config.toml
d_mlp = 768
vocab_size = 8192
norm = "layernorm"
norm_eps = 1e-06
attn_scale = 0.125
parallel_block = true
init_std_up = 0.0269
lr = 0.00594
weight_decay = 0.095
grad_clip = 0.5
schedule = "wsd"
decay_fraction = 0.895
decay_shape = "pow"
train_tokens = 200400000
dataset = "wikipedia_en"
Each number is 500 + 50 x the weight over its row's rms, rounded and kept within 0 to 999. Layers, rows and columns count from 0. Numbers have three digits each. The size before them is the row's rms in percent of the matrix's.

# layer 2 attention output (transposed), 192x192, rms 0.118, rows 69-145, columns 0-47
107:436430476492426475500429398526454449490558527521469411519537435530448547529607524499437526575520615607507506493440459500517511509535443510391493
085:460533587427571608476447472528449469503474479472502447470479465539490572464412568514528457479558436425495487424512510501519462482485447480530542
136:501469451545490569537547517447485543501451504484472502485481452451488571656582549523549514449532539529447498403523478535495556554428464518584556
094:514535408450456546480477411421569515505562507470449444426584488528505478480531524487420624496497513523476488580486567515518373550571469442532519
103:451539553541502529527492506562441460444507508446657536546513543456555574453477442472469448609474487502434577564449483524499477481580544558444476
093:490497483485504450452590517623557475534513516519432468505575514496469435521395420494447548512531562503529470510438536495509460511533536403469494
130:503468464467471497504471534448546496597566511480563508417564548477649424498557464517481610590469416404448439503535462549522470550531530534509549
105:499429485558552569450510463536534472520511549453524477544516471466513517631527525593421581552524555609464587477428529479508476466512477519501482
111:540441456506538571524480494510443459442677493486625512473486578574497529365432494529453476510448543493509460607473518491524485568478501516477499
121:463532479499515466497512550505459460501511440424452469430489471544475533468489612535517503532500519455528482509498499486431415447549442444513581
104:501429599476501582553473452541511502503493544405420350482485545470439506586514588525437480521564513465484479463500426499458552430455481552538539
103:500473466479505444453537385502483478386516511474463536594569544561440509401452570481466486503488592520465540553507521476514501481539492418442462
113:530519529541587570450519439506538476426461460503538559410502555464416558476569477511474464532535585617492597483456614485443526525537468463478468
118:489531458453467583457536484459476520464504468570442560494499467429474447643553499514469567449439424505605428523461500504491462477515498481475497
097:449441469493480499413515489537486560538531590522442461390544466554451480391546412571487476499466567435589497549484461513515486511497510584492504
113:514454460443555508511492496504523463459530474520525448485514488507310475538491536514556518450518547553612491631474526549443479483329467506499511
097:459562561388518437522505476499513516475525431572480492559474393415497481470432545515538473459530547521446369561430440420506476524505451510532500
110:524554450461564448555503547424564498601511487536525472603527441480552509545454471536520549586555542547464495399548505525498456561383407400558574
093:478425507467480424569530555476500543491475484519395521529541384522555509357512465471511446505450422426482525621474469467528514525567543585420513
109:497616536503509543557551442457478522445471401475439513464487544478423488536617554536522463495546501473426455377528465499450484515425446486560537
085:556521400515424369517474411461451481470581572501504496468490600494504437493491424470501631487413541512424475470523528544496496476521585477520461
108:535630501423518607483495506490541495496498566537500623476476532457495474587527443471516592444511486559502533464528514559528448468480545497497500
115:538540404501487416482471529551593517520490545502586520488562477570487494489479455498459425583452447548440560523522561566503517497501529401551509
106:496477469463502399492470411551485496504543470581510459513467557484526444454384509465535567494546563485553493531423468448472540546482564492489442
119:532530445445556670486592477435481472499480510557485547467479528451375490620506503476484544450499443512535465506524484568519462471438474473540546
102:431567472496576506503435464498522504598510449540573540417520525369545488551558535516512467555485525496477513486485501501508454465466424438523516
096:520488519512545538472520481528486542469377500554454528460551458538508505385518535512517378446475438466509529559368483502504557560521450552568470
121:510520491488543564441488492395544547543443466559605545437466358519581460637488458495536471474494374479498469463500482521566417467454469484541535
095:499454464542471457505553471447510543469447521527413515471551493598588472523594460470419541511517491515485543492439449484555444588524551460425471
115:502450520540592415469371502497553484493576539512519526417520503377420432445434495495541495481490492473487552416550527520486465430448414519587597
100:559543502555617524514535429463590458446429473472426531458431440477512587595451430448498489479569470609486535364503566452499586548411488444508470
113:486459559474462562560559568489549480483456467500492550466516513504468493448520510533553424568482455472574522555478550481430464528506526525537530
100:523528547461559393561520535535530538473491472594450472543510549524455425432461469507460550452558574496524346490458462462463525511448446496493492
122:499546573496349527451490435410524428428523573430509490506486505524579502449459494411547485445559510503438555483539527589568528536509555509440475
109:510519533542485416433513470511511518529469463489515533509488560542559524473466476482543493553489616570500557394582485451474484428420485468533558
128:453517567552469518480477404559439548527534555400505437540459523507470510598525544595526568484513600572539540497504441504432558474468507524506489
079:542498561560502453521516492394476522476543477489528539585441510546575560431443444492469559507449505549426495429515517438522480502509554472551440
085:508489511500472514477585485450556552446444451465445519437510487530405475471635551520495483562507454494536490524540412496455438479507449455535558
119:476487423542524393573573562580500491507528537574346464484575499469557473426534532553491481475546481365460496520482530452470502542536536621534476
115:462516500406471600557493495492487534551485413490508457407566473511475461430553495500572494577479467503590392540530492442449467490552430483478501
105:474437515430546562491468476464559511521408512533506534386517475532517533561591497509504456581468462507507515538517424489540427478433524515442550
109:487470503466472558541482518434461473436508574519455522517572501456458607585536459548449577541483567602482544425504473503540560505532494527410506
106:500475433496485418482577488479470514455506522551432470532484474560423497544432538488550458446508568476481516454455491498550519496421405528514514
088:496523512512391544572483478443409571426497493627481494457530474486486458445534533492466502442538467431526450519553562459437515498546553470498499
102:418484540553455530459505553519388519450530535525534503459513439498459590602506515547473432454431636419453450422520418531518496464533385564487565
107:502595474475484504538468513559500438533556541528521530534513540488543519422433479524445446521498465445477475477495502462506543549582555581498470
096:549547531520561529493498502428549509475477505489478525521477460384502477443341414500554533385493430569579439434492526460507451453529414469535551
130:548525573486514438494507503479486517460432502504477499614464451579536543505466468481471536530576540560495595470497503517487594494475474440484452
102:472512491628565552461505403496495468479473517489544452510462503506471523505479497491471472496517462573428546416418509492512545520518550513473482
099:462406475530493612584530445515454525477540502476591450420522599445415522604566534528466522527452537498513469599506557484521578455472513510532475
114:458572448612483531482611435428482564387512491522562571559535453456502565531498546478545416480505480462472513531499500480495475482507502525523520
094:461544498536526573562472487454530418413520534480740486413593555433465480555552433478470484516511548588483559515515580497469445485516537433474437
092:443463492503523450463457480488512508536565488548577498469540377459554449404506456446562442482514466505520408549534467442504494630527440566483389
096:503489481530508494463511489432517568475522544542571609524485508567573486500510446558491522517457451455490514482510434548563492511424533516518506
106:491513537549427534452455432530551529452454561430545515514556538576555598510485554498471544465490503588502472489515514484467489478507489436451444
097:427468548517531543434448559493458443491487518452548523408537470462402570563536545522519503426550591581545552500516551542457478465526551520458474
113:549508530582538417512546539493512605431444480578496489551452464511389474481406399527486480453469492491519555577523465506464539479506510527552541
124:543467466527592502412413464476496495390489503447502583308494483529507462465509519450500488445520406440488490543469566561499464444488391493458509
100:542452429482566393451563534560462429516467467544473561487431492484421418487409429485489413466491505457469565436483581524489558500493448488515527
105:516502477524460426565423545492491485515468435540499498505513470452491381435511468409540537467487482490509421591388518557556492550420422549572501
113:502466512497541600514524507468511518499530505524536600561510471525603356435470440545460534560436430485515456458456503603495497404439532506465573
091:487465524499473508589499458412476503406506556520502569507415499506468429585505590510425513507521464558455519503432505487549569547432532542443491
104:589399513516566478507429498405480499579555548535359511498547477467509357475492483489460440566429442512548474467560496498562532518462518486537501
104:435491462403446538449533426514393384435473577541454490437539503553472530534470563522519452574451552526534523559493517520470516533542541540486503
130:538483466527459449466443546511534492517438505461557538569538445561460485586564470463484472544500521524484515499543461530541521493478492441466451
087:542486490472437395537543500495521469482477387487497484512501449513531415566527474467448540619476555541503509684564568574503541513430474485474432
107:507518533533522433532465529522436496454503573537492520484476525504461503467560525486473412390509438453522506443512460523513506414553510517482480
098:542497564622536537445439455454508537543515461497502505485481460436468525414462447474529397522522464531498511514530520541535568577499530444470543
087:522456542442471573505611524605439499615410498463449501527501545528520512453449484564510455515465432498544491459512471459506495652506556438525406
089:495572414461424494372502351508472484597392475472515383387495439625480515507534457456522566609482525533481641525581476503524441548500559457457450
099:487490476513422594599517474550443581556546401485474531480543513475524545505543653458440456489480420493509521481523480581537497429597538526499537
091:463498495524435425495500510614512547552536507606456512516502574537463525473515513507469478511481466545458464478478508492515585452483492492469508
108:477470448497530444476472448429479544515522543386468593577428509555522517449499582465449436498515466549497475471553463564476572387525426527469465
096:428576483502451490479484581501457514467530506449510450497517505437560421563522376495521482468449479547558520542457512438548441546504510430523456
109:506452490552536487544376500451518538428483411510444600484459471460501514599540522439409387436501478465569479447523483505516505418457449489467550
100:474452416465495604403562447484517551432514499511456533504500523576517497570451533531492449454477472526495478473446472508506435621482456474488574
112:429586528529482525544480384478420417498446468477463466439473490417451433507560542454551497453504508495533383416494547466498509616530515494453466
# layer 2 attention value, 192x192, rms 0.149, rows 70-146, columns 0-47
104:485444486598514386481566445482544539527405529490524447517598602497465454538547493486376454543509493520481545523574459473550468550468533536488499
099:476464499524548531453529473579511518513459498550530457536600534515437523485464446538566457560358515501508448544480446556608433490486607564410487
106:538523509454457470505428498587550459514477480550615574564565540427537522629474518566522435489509493529503527518452504459475537489505518498496447
119:553482458453510519585511526405525571492527472485371443470480355521468430492482502449527561477617501507567515472473497545525542436528399540581513
093:520545499510438519555513499433484486469416496452563488507534569490600560536530572447574404488413481467447451442488525430484585548464455500448484
119:445551506441457485620475483483496493560480414375466554582527420484488528584513526472534455461562532508434534572522482511507605457515474516439467
109:546546505493490453575561539510487541416503471532481479504546540487479493488449516445615383560357561498540454483491518460520531459480429490508465
116:515482505489460480564568464526531486496411553508466510448509405496471490566543481481557537456633425486493521376415505508495475451479486479565522
125:539504466464499468522479494539553519512462534555585503561594539457540497597431389480439451472490472530417515516540544521583601552508553629462418
104:444459520526442438511610527467538508451474485525519489476504480536482413479508468483484450487495548480553478552533486493540482518447524444478424
115:588481543530435518486424495499508507482473561544580516409479449466602467520523457477495615446543431451535511435444492469414491542485514539528515
106:598570446576535480524542572543477528481549469592433530426465495513524517507419452535544582534437511548461449375399551452452451472499468537551504
113:455512488469501452461476506487603450522520454469603575539572516463573524504506519553463384502530503474459480559638576509500492594519543522474576
103:612491592510478560614555531493498514524529441417494549565426437548497466532570463396435474438479453436492449489461437492526598462441511506486515
106:439470557530492584463531527518417520458469531599534568496479455476610516446485330438519469496513522484477493480551519558521547578475586532562542
108:470417535494464463477537506562546466456428528454599521486523513530546538593587454374522443498469503443484466558551502538526571600486508528451518
133:426470525507508447476485525603485492518457529523523512467537422492500524476580476472566506509423540501449533620510453516455522538541564497469475
114:507510532513441656468465491559519453585426523420612529605460551491533492648513545485444541408531470467587453423491460501507504512462486436438515
116:533477440589475422437437513553540452518527530487578520441605562530474526446471496556479480538473452508479570545553565430442478531578650516495471
103:512488552443539600483523551506531518458544500517501545460407389522496500477576544512522521439619488495504456527493487508451474481488469395544551
094:457508441545571503509578454540558502473524521493515571449551517437490576505495463649574434547495545489481550493480538525451489529474483526506502
108:472525533563484470467480466487410450551490468546512533450489540503519473505551457362557569460528535508554534385410385402487505508477474532538545
086:521531572454514592484559480488487472395456562432561545495454440442562600553584563483597439437561490501494434495537530573479521540516520433523522
129:456461494587475361509491482555574484515552509491529550410542494497501535445515441565469497558500485463425563495537501439518469502493508559492462
122:514481483469525378544542547522485515485528482541465499514494415498463549521475398425519532500542547504458497548570463506586581520516518571521450
111:513536539571474586437431445568455404531497490536462492534436589501477491594538478475446572496505506483578401369504493488530466423501541530470585
122:446444442569465425457494465519492514527546513399452466486564587478429527406514519486447481610435586455459509534579519473515494471501472521487448
111:591559516547445547504439527507585483548558444439575571521490531433460459526525564572509446483397488434524501476451525453404520456472519540462538
101:460530500420516489460478521564351448474512508575466494515427473574510584458491512548482546505563559540512484533477436509515541540557537443545344
099:500500479570515460448521551573490527501469512504510469435558587425462516458527479530606531655325576532446496539508545525443409459498471491510562
130:483493501477475522512468541523484480557562501501463525489475388444493509503476452613406600414623524502547496517521493540535514441459523521528495
123:461500506579449493475554429502542397495409583510563530418474549562586540545564484433623518519347500459474507465515501431401508567522544459492459
067:486515499435511574497471483547520501507515509459564607572634401400482591607488505640525433523571491494549595573423497590525550486455552540459472
119:564507489495584528501475559423390523447595458507467442544457445513498503399457533526509519512522456582502495544528551564529502567556466544497454
121:524468554439596538457558547444513523424504477526483488475548447499477438378543465468500443549452478496522456534572524608533500524507523519530616
085:527437446501509468485443521459564494528503491478499437414448473539420429450587563499604555540463480482486536569470503558456426482499470415498535
111:538501485524472455473410577555523460564621486530503561465554512497562453488444394515453510526420544478475488565581595488518591511481601581404443
110:502534523542459622529497435540547392514422529439606512606490582518512537702511532463492470425416508539516480487500446489514497509538502465428459
124:544446466565515443483462524498480460560518460533493522540479546550483441550495466413389499412642484475442469477604532483575533524471580532483510
096:493500488589441394477548503462479567491629507459518568511542502477497489445483462529391451482478557416493573444469522443489543482473527527507407
105:527542528542503538504509560549524600538483433553487560430483429455502365422499497542476531472493471424544533516418494431395535504425556453547558
115:542464600552473535447453478532500469507410589528607509476458536460556510447590410532501575485486483472525482502508501545419425519502539451606541
093:531562443588517496396505547579504500603525438485483578427505548497514487525513444483421523576514460486451453462560497441537504586457504528450543
091:563464474437477494471440541521572525567470497503542433545547569516488381451511478524400470555446415483502495572480503539546499485503525452537506
098:432492460459470614548512439530548433491411517408457465474507475497496533576513611471539548466611478538525539488454496534473513462483463397526537
116:437480469449578509365496473584454481499447526597504464466514544481506593476497533576470523577542501507485445513606548536522442568463488516516520
124:530458549549501607452472495463497535505457493501492503417501435390489452467549461574554563497408533475538437548446542588447538485455489547497631
112:533505501443479507462540550531504497474508463512445456446497546522524486436489575478572483562447503543618460538552524471529424519520461414536541
110:547523502561500424527541549464494543483538497555461525485470424569504468389442465461512525484578491508544524420508492454493397477509499468560473
112:542498503462504469509368572614537462531542498493547497507554496451458486481489494526445520532542427579546566544604537570569452553560534544517491
090:508534454466494509522527533568452549457562517571441599487573445375506568503435481574476463541597516511510584493479566511508501481497436533530482
097:537455482467497479513478525543509492468489500459480507586456625567455510573502556396459452518373530436454408519498428535585516432555444484452518
102:513515510421474483609454546521563481536576453369452472500463445427482456387556569548501517524504520474499522593541461504448517494557492453489457
127:579534484465540466539462530410489578520588406516453527493499494440474374413475502509481505571498473497476562541484546513485542522475487560498496
105:552549489433555546496606512539463602486504483625469547532505443425556498530416391512460454514470495496546481490426464498559550525397472530552500
090:497502532561473627434411543492405453528444527477468459500454507531552488417558587496493542493395469480559388407507492487467441471519494432523523
138:519575444549463487487496445542494488503525487560485496604477645461500495567406473591418507552476554509499482392523556426478540537485533581486436
108:490573478565513524512503480565522418470448566541547414474456595538534636526449542553530575463531499532481460410497476429456445517520533452566434
114:431495508571487644504417532548488457524537591498531519546471580543527520612563567581509509514487538444470445498557512556538497470529523463390463
104:423519476488452490507525361470503466527481519383537426542531486451514493558487570446497461553603526550495531509551437452516449565455522453532367
090:486469549416609458501509532473565458490509482454583472467532499473535488475457526572562527528561491499501475477421467466477421484468551525440488
106:474585502463496535552486419472456460509439549443575440509533438505521586533520517461572438459548516517531455455434508419432417545490480354504463
099:512509527453512500438541373503524492469491466521544486452477511496579427523475450460408547462603418468441463453433509401497488506410535547568527
118:451517491526487500517486551471507572483528516451577555470508443415512535536488542529557417481519500473506511423519514497480504429513488492525596
098:528456519518507542525511543470493529515588509478524527528515553424490521531512575439605491541546512463449475408529472467626474343447510452481532
105:467553494490475535537512406513546458467459459532503549478555528547476476484446520578376535503401522541541549500497464429389487509480542488528480
102:550396498517493489493402423479545466593461519567536449537520468462381509415543533502505545484431525507532503519432542538480455493524476495452496
083:484528524465503452597491487470469480527434489528507466495563482442515421524556508440394540460563482514504504566532508399570518422481516566442513
093:552446550500471510533532525424429453528576482452513536524461473390486430479511499444482495449562467398548467502443515437597492440359478457498588
099:516549547458509504531489485455493491590469426450508554552494479445534414545500496516502519520559484574545566512442426492571559539511529561449615
075:446555556528539562540504515473532555389507555487469549486465466543547547521533521497506470504548489551519467400575445539485507515497475518517530
116:555470502456533519479478446478516423537458546520588410532484527391456566495497426548481585440514479543539482462401508526424481556472504596559534
105:439611510422564599506485493499410539521526449450484644505474560523544483531480580463479367581518508423479507498550448486500472482475432450439539
104:503503467491554523408529488573462542512509550553542484527474476539462545482491540536501537524431542532412498558434487454495500525627615420430460
089:431561529391493466409568426426525455533519497471560510489497499454529490486445407551523501535504534485465362505531482556464472579519496513549470
111:548495449491480509499477525624452522518517437579498569571496478606482428485479481525405499492458413513495551539516517519474437546494583477488586
112:536517554498528475440550434492432518485521508496538520508500439563553416454530585428618536475486495403553397524511551427476535483505541438441500
# layer 2 attention query, 192x192, rms 0.127, rows 128-191, columns 0-47
112:483453502484424445515551524499399556532539512471521532424501533546461506593667426497525479578461507458519481567478406448497579550434481482541459
095:497524559549488479467577482456517488502439525514509439530524471434507529574437454523570509468529617546453529468525529514486445430540418519543562
104:492442530583552505516419584495471445481435405534519557563590471538504477561486486459554400455487487489486478576469518490474541505500445520524569
103:554576522484614507447448429548535521426556551527478434525571448485457651446516489540553552453558494629534557482470542546555547469537539464462408
111:476551451488547529493568490524566434514515388441525435540520503510482515457486538456497574498457506505517534503488500472517526594502522425506499
096:542500537579496511490505571528612403508507465460517478557491446407526454518495456473542503556421533477484549476591467539533453496480528517438430
104:492554520451499575470572579513524550528488548550436515627512524496542508560404530534482500409470559558503536503479588430486439471565442496473574
096:477476505435479407462501509466407527516497524484449498418527454553553494630503455463549498490534493496606475493505505537534489508537418482467560
102:525467481573525483461525482388467507521501505431467518438564482548465555551519455460560489548524506488477527657476538543555477511518438494455486
109:537428506513468476466483562441494415573532535523486473477514517463570500608470460419503515523522604565425504427527453436594569515465574522444499
102:532480458494592534519525585458522529615577559498525516423558463477548583521493547459555535534474439520372496492465495523602488454434454562545466
107:388555492582510539620513536442458447487550499561563542416559460447477474490531489422512471566416484416498463498525482556487531464498391478487476
103:488476541488617476565477523404567525495576566541465547467467503361583421508564539425533534530486524377379504431500415598529490489488532532543448
094:458529527433438433513357638474512506481535568533452471427589507449520510465564426561637444411460565467444581586513436480530521464497497475487488
108:493491506427536560425467506469483456565517508521620609456456561503513422585442448496418465508527499496489441481471497503482472533496556555506472
100:532448622574513484582519512385564514470572480535502615369549515440488467539626507541429436472503467426524442473539492519434528408514514528461408
103:514501528430520545449518448447507503506527458447489487464478551529547463471485522490425537431623512463448556471507570440484483494548495469491592
125:506493485571432504559533511508548471513451551491410432608444507550500600440464575464561553537511516453503537481541559456456517454487531481524518
099:489508461522521498484482513439501507581470428497503485490564506564591462596355506515482453443533493451523499468516513390539513452557438487528529
109:532517560455400488417582469505507542517525467387499442478445525674552456513540603532393498465502502513531455450478430387448463568523507455456565
098:531509542447471517469550589475508478414508552575484570521539575495471469553578424560441408515483544552593597524494487441452479472538612431459498
107:519457504512543472465482460411511514438565549522458504499515517440564483550561533480478507472494468526472471604425464486509549496494416498479327
105:470449519511515487507499517459486504442576467448458477391484433538550397417531449480501479501488404457483564478555409468547440547519535412468476
113:411554419479528445574498493541534485496486453499535548490537538468442493410512432461531553633477404343468363570474550499521460549536491488522479
110:532480439533529512526449581510556431518524447496501504546491477540474616481431579470570511522551470492526631393499472456457503472491515435507558
117:517429557456484498518517429406435522438486535496567499420511465455474483487621431528461490537469456467520428593550522490520376503423601527483484
107:563558445476529479530540521482551474580479459505539584486475499485484554417539465456453412559509487501495573390454551532525481499548597426504512
103:463533460464567405501440512558480457414593469498506493445556454455449536432511457454459560455584456472502529573517424535488469580512545487486492
105:406468546506505405533459535556478355488520478513553503455459577521481441565483525476455489542616456444481453432496519444456514443538548510528501
101:438385392586554501541486429435427487482486431493561460547431416548501493518515526459536502468533475464497489524585536459470616454441457464536540
108:549483590557461442500524534460483554591479457471488428500434529394487461518667494444500508506473505483501409573499496444492507585445535508506365
095:461425436484421475415535490470507479476478587386508441534488494591481442542515476462569483500492516511484432471603456547594496476516534534483516
115:511527581489478487492522569570522480610507512516443531604509572501448493517465534473582476542436514565493517576499675542508487563523490453563426
102:509493482592518455445514523512611402546469471471488486541561490551580554599366591458551485499544605576497580485479542430500507458495573515497539
102:413530525438452528495590531545493496457521541463527566515509461574518486431425503538357521480516451496532538530546567502483544392600515527491468
093:568459545501452543421519503535431464525476528492485469496508531554588531534492591537484538452496513502481523505488517466417488468475441503569506
101:502556471515511571490532515529507421516508578516525569510530616542495528651475581536462473564564493596440555498450547429523523463549543548422494
098:499436519497497453506533475426507527496512520421496423539432413449476519383534424375529413512426460463521472503569465506511497469486469468542485
094:570414486469549524541481561445575606513449441533497514501556537413478444512470468549507555498488419468535458569483441515567490530376436475549456
099:504447534525433483533489533424529585463593502442466458482430478546486481471477581492527515427431479509527456499527373509471601392555409599495529
098:550500522497495522421506506545513457494470470506498553535497594569506452628449684460470511540493425575609444495481519467508490493541620595458470
099:517536492399458579499480577568558508571430474591554537621592460512551506464520451550476573447479487485457456517527557431623478561512499467498513
108:470439561505496488515562472503467523540494423460513384502422452478506492543388520483456519544497523530586353471462527357486528576413476508539501
095:532518535466473553448429405474493558490456501418600424439382483557471491418501507576514481470510434532572376569566528497504436516451523533530552
098:477469414479555532442451358475448532416514503436535583463439523442532489572554454522421496470494465426578420441515404503498457493401525518444453
122:466449430413545580489452474533444596471547488490579574366454535480493454504473350509459458545542495512456444410483462589498492527496520548473472
122:531408515444523499481488460604510567476512460485554433523511422435536447478459407556414472507454497561539441454521460444498520487448472485488391
115:428541493542474466460497471457423442509520500449448408443588524502563391570592523480461470503434484498505471545529506457548535470524600490489418
109:412552479532554469507562565542479417501481472425558533479494553581448512506410470437546432563542480436442575479546544471489488470597478464472530
097:533450479482486481564544475321434570506475525501402504506544569482535582524426488503653509509462524485481451523464394551589528430496454493493481
090:539444487488461541465440479464492508529492497471418523618515490402569504454495536472435522402482562520514480517563502541497555537543470503510513
111:530397498532552488542463499420494536418472521579478590533482381438512519521531510535462540406612451504512438509482533508552482516400432554538548
131:557525557508472526534484446474534528581509504498485475501527376554481499408467578431575564375519527475499599402486558565568551546538489500486527
103:509512536454474553495494512476509479531499552502512438561522490489495498464439536519425546504480376509535368543511537497545487540473449506469462
098:411539519554559452533487490548475502447573434469528534376509417488459436455566462463409436517447408483536449482528473475497534524490527472444387
106:616407507557518483488462462441478581475447507494501483513481581523470499472573452533586388512498557489483628540508461557400517493486499477578520
109:493517522510655528485555508417518470538444454468508497535465546562377471507540539559581477505518511478522454527537537525407506417531496435511548
111:524416521505517463509456475493508494480573501547525543396475404486576433476516501543374482392418470456516437402551458473465500474473449484527465
120:561496474481523550448508495463511554551487564490485434497418493552546556588305611440577496510523622604454517406422522503413531580506479517532578
112:481562483473453541466636535497487480523447462439479399531581513566517575554417535463593557550541532512510528512476529492562524542524476446547550
128:566476503539439539513583438553496499528455481518409359622493496534502543553379605561556634429495555576521517472495531435436502470470505475524574
117:609494537536389523502462461440534529552456586483423419497509447517550526500419574436485444432465634605469525448475489480503535556436466539457531
105:521463457481493451620460481560543580485489515515484498440542481388417429458604462485530441525464370524510426512490498565501475538454442542485397
099:468511533465477484495577446538524485495458460504544401573558505489546483481507551476442562543514500547436478490461543466500430524496454417503492
# layer 2 attention key, 192x192, rms 0.118, rows 128-191, columns 0-47
123:495591436536591538563544471603508468441485489578443562465561490430512504594454520549442533467456460512498529440477536528384406476537484492516491
094:489535481445442505434415517544556440450578465425517572509576542537541432407545462390519458531597412454410540530462578459536655519451473461478406
105:535577493435502560493473436448554495527519500458446529488424476415478509556428466497519559519593565510543497484503428646591540531427493505381475
107:481492567548404407495479576449482495491514567555472403529422461514452484446484497440498460528445582363481499485521474456430517557463512488524528
128:524422592482409481522507483422475582522472531485476367531378431549563531477491505461538523542497559510575420529527410501617499435473475505493559
095:570519550440431474488508476402419506493424474411519479544464445506527515499469483487574582502555573523433518516423450499603533532497495478509532
107:507416542420421510490473443437452474575473498419534420519484521540572516432537517455548470572521511390484517534548413520601576477442554547497486
087:488473452505578466555532459485529627558476493515449502550450525481457452482504485534478501502350458409500460517564394439370453489464518509550552
098:490427489468525513475519462567529630541526420519487468537371426516504498453569578479483513518382517435506469460558465542475500544518506500486473
101:467514559434449544478450496471510511455446515446555550501486504567517551357431534514487524502508533490451451532522482589500571456480500505488489
112:527443559494437466494481400453514495522465527425461446502487479612524477430492499482509500489444558406552476535536391532467528507524484470423519
089:533499519381455533456495476417495427515512535426483495479499504491585545491409521502502478431623531566480534467473534530607484481495554509399480
092:568504545506419514513487445501429518590467510437543393456489455515494573504439486456564487458562488569581471585526448524577477495559432401466553
094:512440519522475542463554448476458469506486539433421526544481572624565520518383546444499486576575512500527521472566516554528555473439481563395561
093:496576493423463524461406485533497386401516557456547534481543567440493535470511496506508495430611517582433584524438608549558522508498554491475391
095:528614429461490528471503487521467381520471574473506598536555514464577552548402511495580527438569522554473540449449578559533481485514504511474501
091:511487525427403447449444498491497402503498566465475531546532563550515559453429510478564490479568512541455521512489488539565503470465520517468457
142:503365582486464498493512487438449606563520494459520411531454460571564509467512519450495484505433531493559444543556353506585515448468465494498525
092:468489586458430612479470456562514408505559493461502466487509520481513544426559562486520442476472517528503526533473624645520490514417538571365468
089:455464454564586501567497485606496601545448463556453498522519465475457450537551446530496504557362474418563449541539456475408466451522466538584542
093:532469454479518476486562505488441521571474497445549553529439463447515524548491493512579542488440485414458439437488463483570414508482418508503541
118:457580406511522524483419562563496428539426438549493586475518530463490469470449461600446435489524456484466505429538583520454495517588589506521480
102:489601437532603480494506489587544484487472463567482565470548534435456474574489479596452498509440444481484453488454577408376460484545489536592519
097:531565482453493567482504495486507385455491544503487535478488564431518536555438521515508492435628529607499607459474586527538509496532556501463468
126:482446584495448479506525446392486591636508500460546446486429469564541485485509479455490514509426564462556426530546411554553528484479463503480530
112:531546399551608492528511499575533483464484442570454578509509515448482515583534502593498488500454480494529528477468546467393487495563456502556536
094:466526537434427488467433485495519405457510607468541491473507531489521518511480519472560567434609588546504507548488566541586509510463494522471465
099:498554473514446512443478515444560390468561567552499582475496584489505522545473472531458509549598526587475532462471607502589497472542504486473428
099:526569486475507541491458461509497470499505549514537573497535601420433507526465480496500513419564499639447520497472612580519499559468533514443393
097:464602529540522531592414563526563450486535478576455524417623592412473507529497493613427453489529457645483513388475579471459481472534472535482496
114:543490395536524559538517514662499432393438489544432579558538541472461514546503479562513520469462478529473545474476519491481488474499483515501522
087:460514508570616500528495507549502656493481409556515503482509466497441440484496501516452511557371456452519470495518467406406498549506480476575538
124:538395504466404466446490404457467494522497475477524431467433489563463467413542508402535587452512500466565471491518387500601552488468494549424528
112:507453604446409531506471483401455510546524540437517473512437487589506496420528533441516518548530551488473481525530426588594520477450416523474513
094:539503556565566506473384502524469529564547557495558443520472489492573477513634493454596471591436457502477372545512381449511525559425467425490490
101:370432457535513422542467474550465582513528412541480482497572503531408473402528507526448424516487402459521528492502473469434551448541471552547474
094:512477553413393489451473473437480442524491547433500489494471523516552548437477512402543513447605573504497523483488505609587539508457539492456424
088:467509470569620493539529522556487639507502447557528475467479462513464453535544497558466507538361462449554431520532436413434468485507477474586558
091:545610470467421503437587515522428339401468550473473569568461480476551535592434503481529556511540519520479547513442475538508501471578563454460515
089:476496485557580511536535507565458589566471456502513496509511471522473436493535482520493515553363428422516436503551413431430474538493479485523567
107:469419459479491524425474405436508551538493507466488448489539506533482521371609386539437414457475612439550457574484480552515596433519546531492493
088:527461540468397468490490493418447392476506539449459447518471524504515560487467543461560503487582565524512578484473477614584537507468501547399480
090:520474461538580518551530535526523611506500450549470510510485454518465480496569478560464469552343426424526454538538419495411443416529458504542572
093:486463487585598493532530539587529632487531431519517502481512433499470472531575500527460471541347466461550468497531460463396474516506471485559564
099:490535517558537489556543619441529547518471512551470513465558469512527495515456460552489498522470496523524569495478532457411481484551519447559512
106:496625481458530474481493478492562367455509485498503560488565544408515525556483512526492538443603460544460607510418635470482482526550529496496434
112:492591418594603485561533549542503483479501441588472552483521518472446468540532484578474495535454418477485528481452550447365436508536484520562542
109:527519483523553554560523497660517535425488461582475568505486487438383502536495492563503495507469466505481484460472517492419464520486464499544522
093:526510556436439475470454467390498437512539566461493507481510528497551539453465524465498539470617542569467524455481528546578533492458525543463433
101:472427538521481535492598534571499603468531500505485429565453408592533451412567498513425428393408469457538516527541498502422527462461516529541551
104:474416504502493517562547542539434528584557488506531450473582424583476528444547576466512487580478469454557562483544369445578501454449519514505512
100:492611419532580512562524546565551483526457507509493606472506551483397501592505498553514471542478507488486524487518503519413508481505498425517553
135:495384527534444438459514501451487575564531553492526423530454452552557518453500505472493502570418529460529402585553386484548485481460483480504528
093:509424477552567495533544482489483609524458409515468464496409432544505484500579496515501480566343518416586439521518383496472471481524497458559569
108:544592462541599540493521520519546500476513505587474519487504481398481542609494487555513545528480486494550446465460551469435405472545465481508533
095:463528447571545477534520535571515562499522385558511548481533449489470464535497477564460516474381438455520494408528511425422497517498448510522513
097:485508481469404567504468510469509458432523571431562561469609482444543561558484494454497438478622542585476618492495623586589490539462535563402453
106:449554450595586506530496534598507545478501447562501516491525499441419477515534483571485459508448427473518483521498570468376449492530484501550543
125:493394560521474513525465501446520591579488471452558439510486467586529458389557500493461484506381472424531419565576387490509520494470482505513522
123:520430557442434507500491432417479532509485542429480445527428457550557518453482517415493507501466550502509471534502389557551517460464521519455500
134:471401527520435452476483506474467597564525491465519392550498430586519478398554498447470444545391482438510466537539386479505524481479436523515498
119:486360546530487483492515500483490634559516450475492414520466434617532479416536524474514506542414486411551403547552343495509519438497479511543525
120:507603404532565543453561463603497375510494506518441601473500552409447478616475500537524600458510490479532570495421537429438442550507515460542508
091:477511455495448506421450479515487406483571535508441500452527529518472523490465515479468425516649496533488590501437555514550535435564507521519407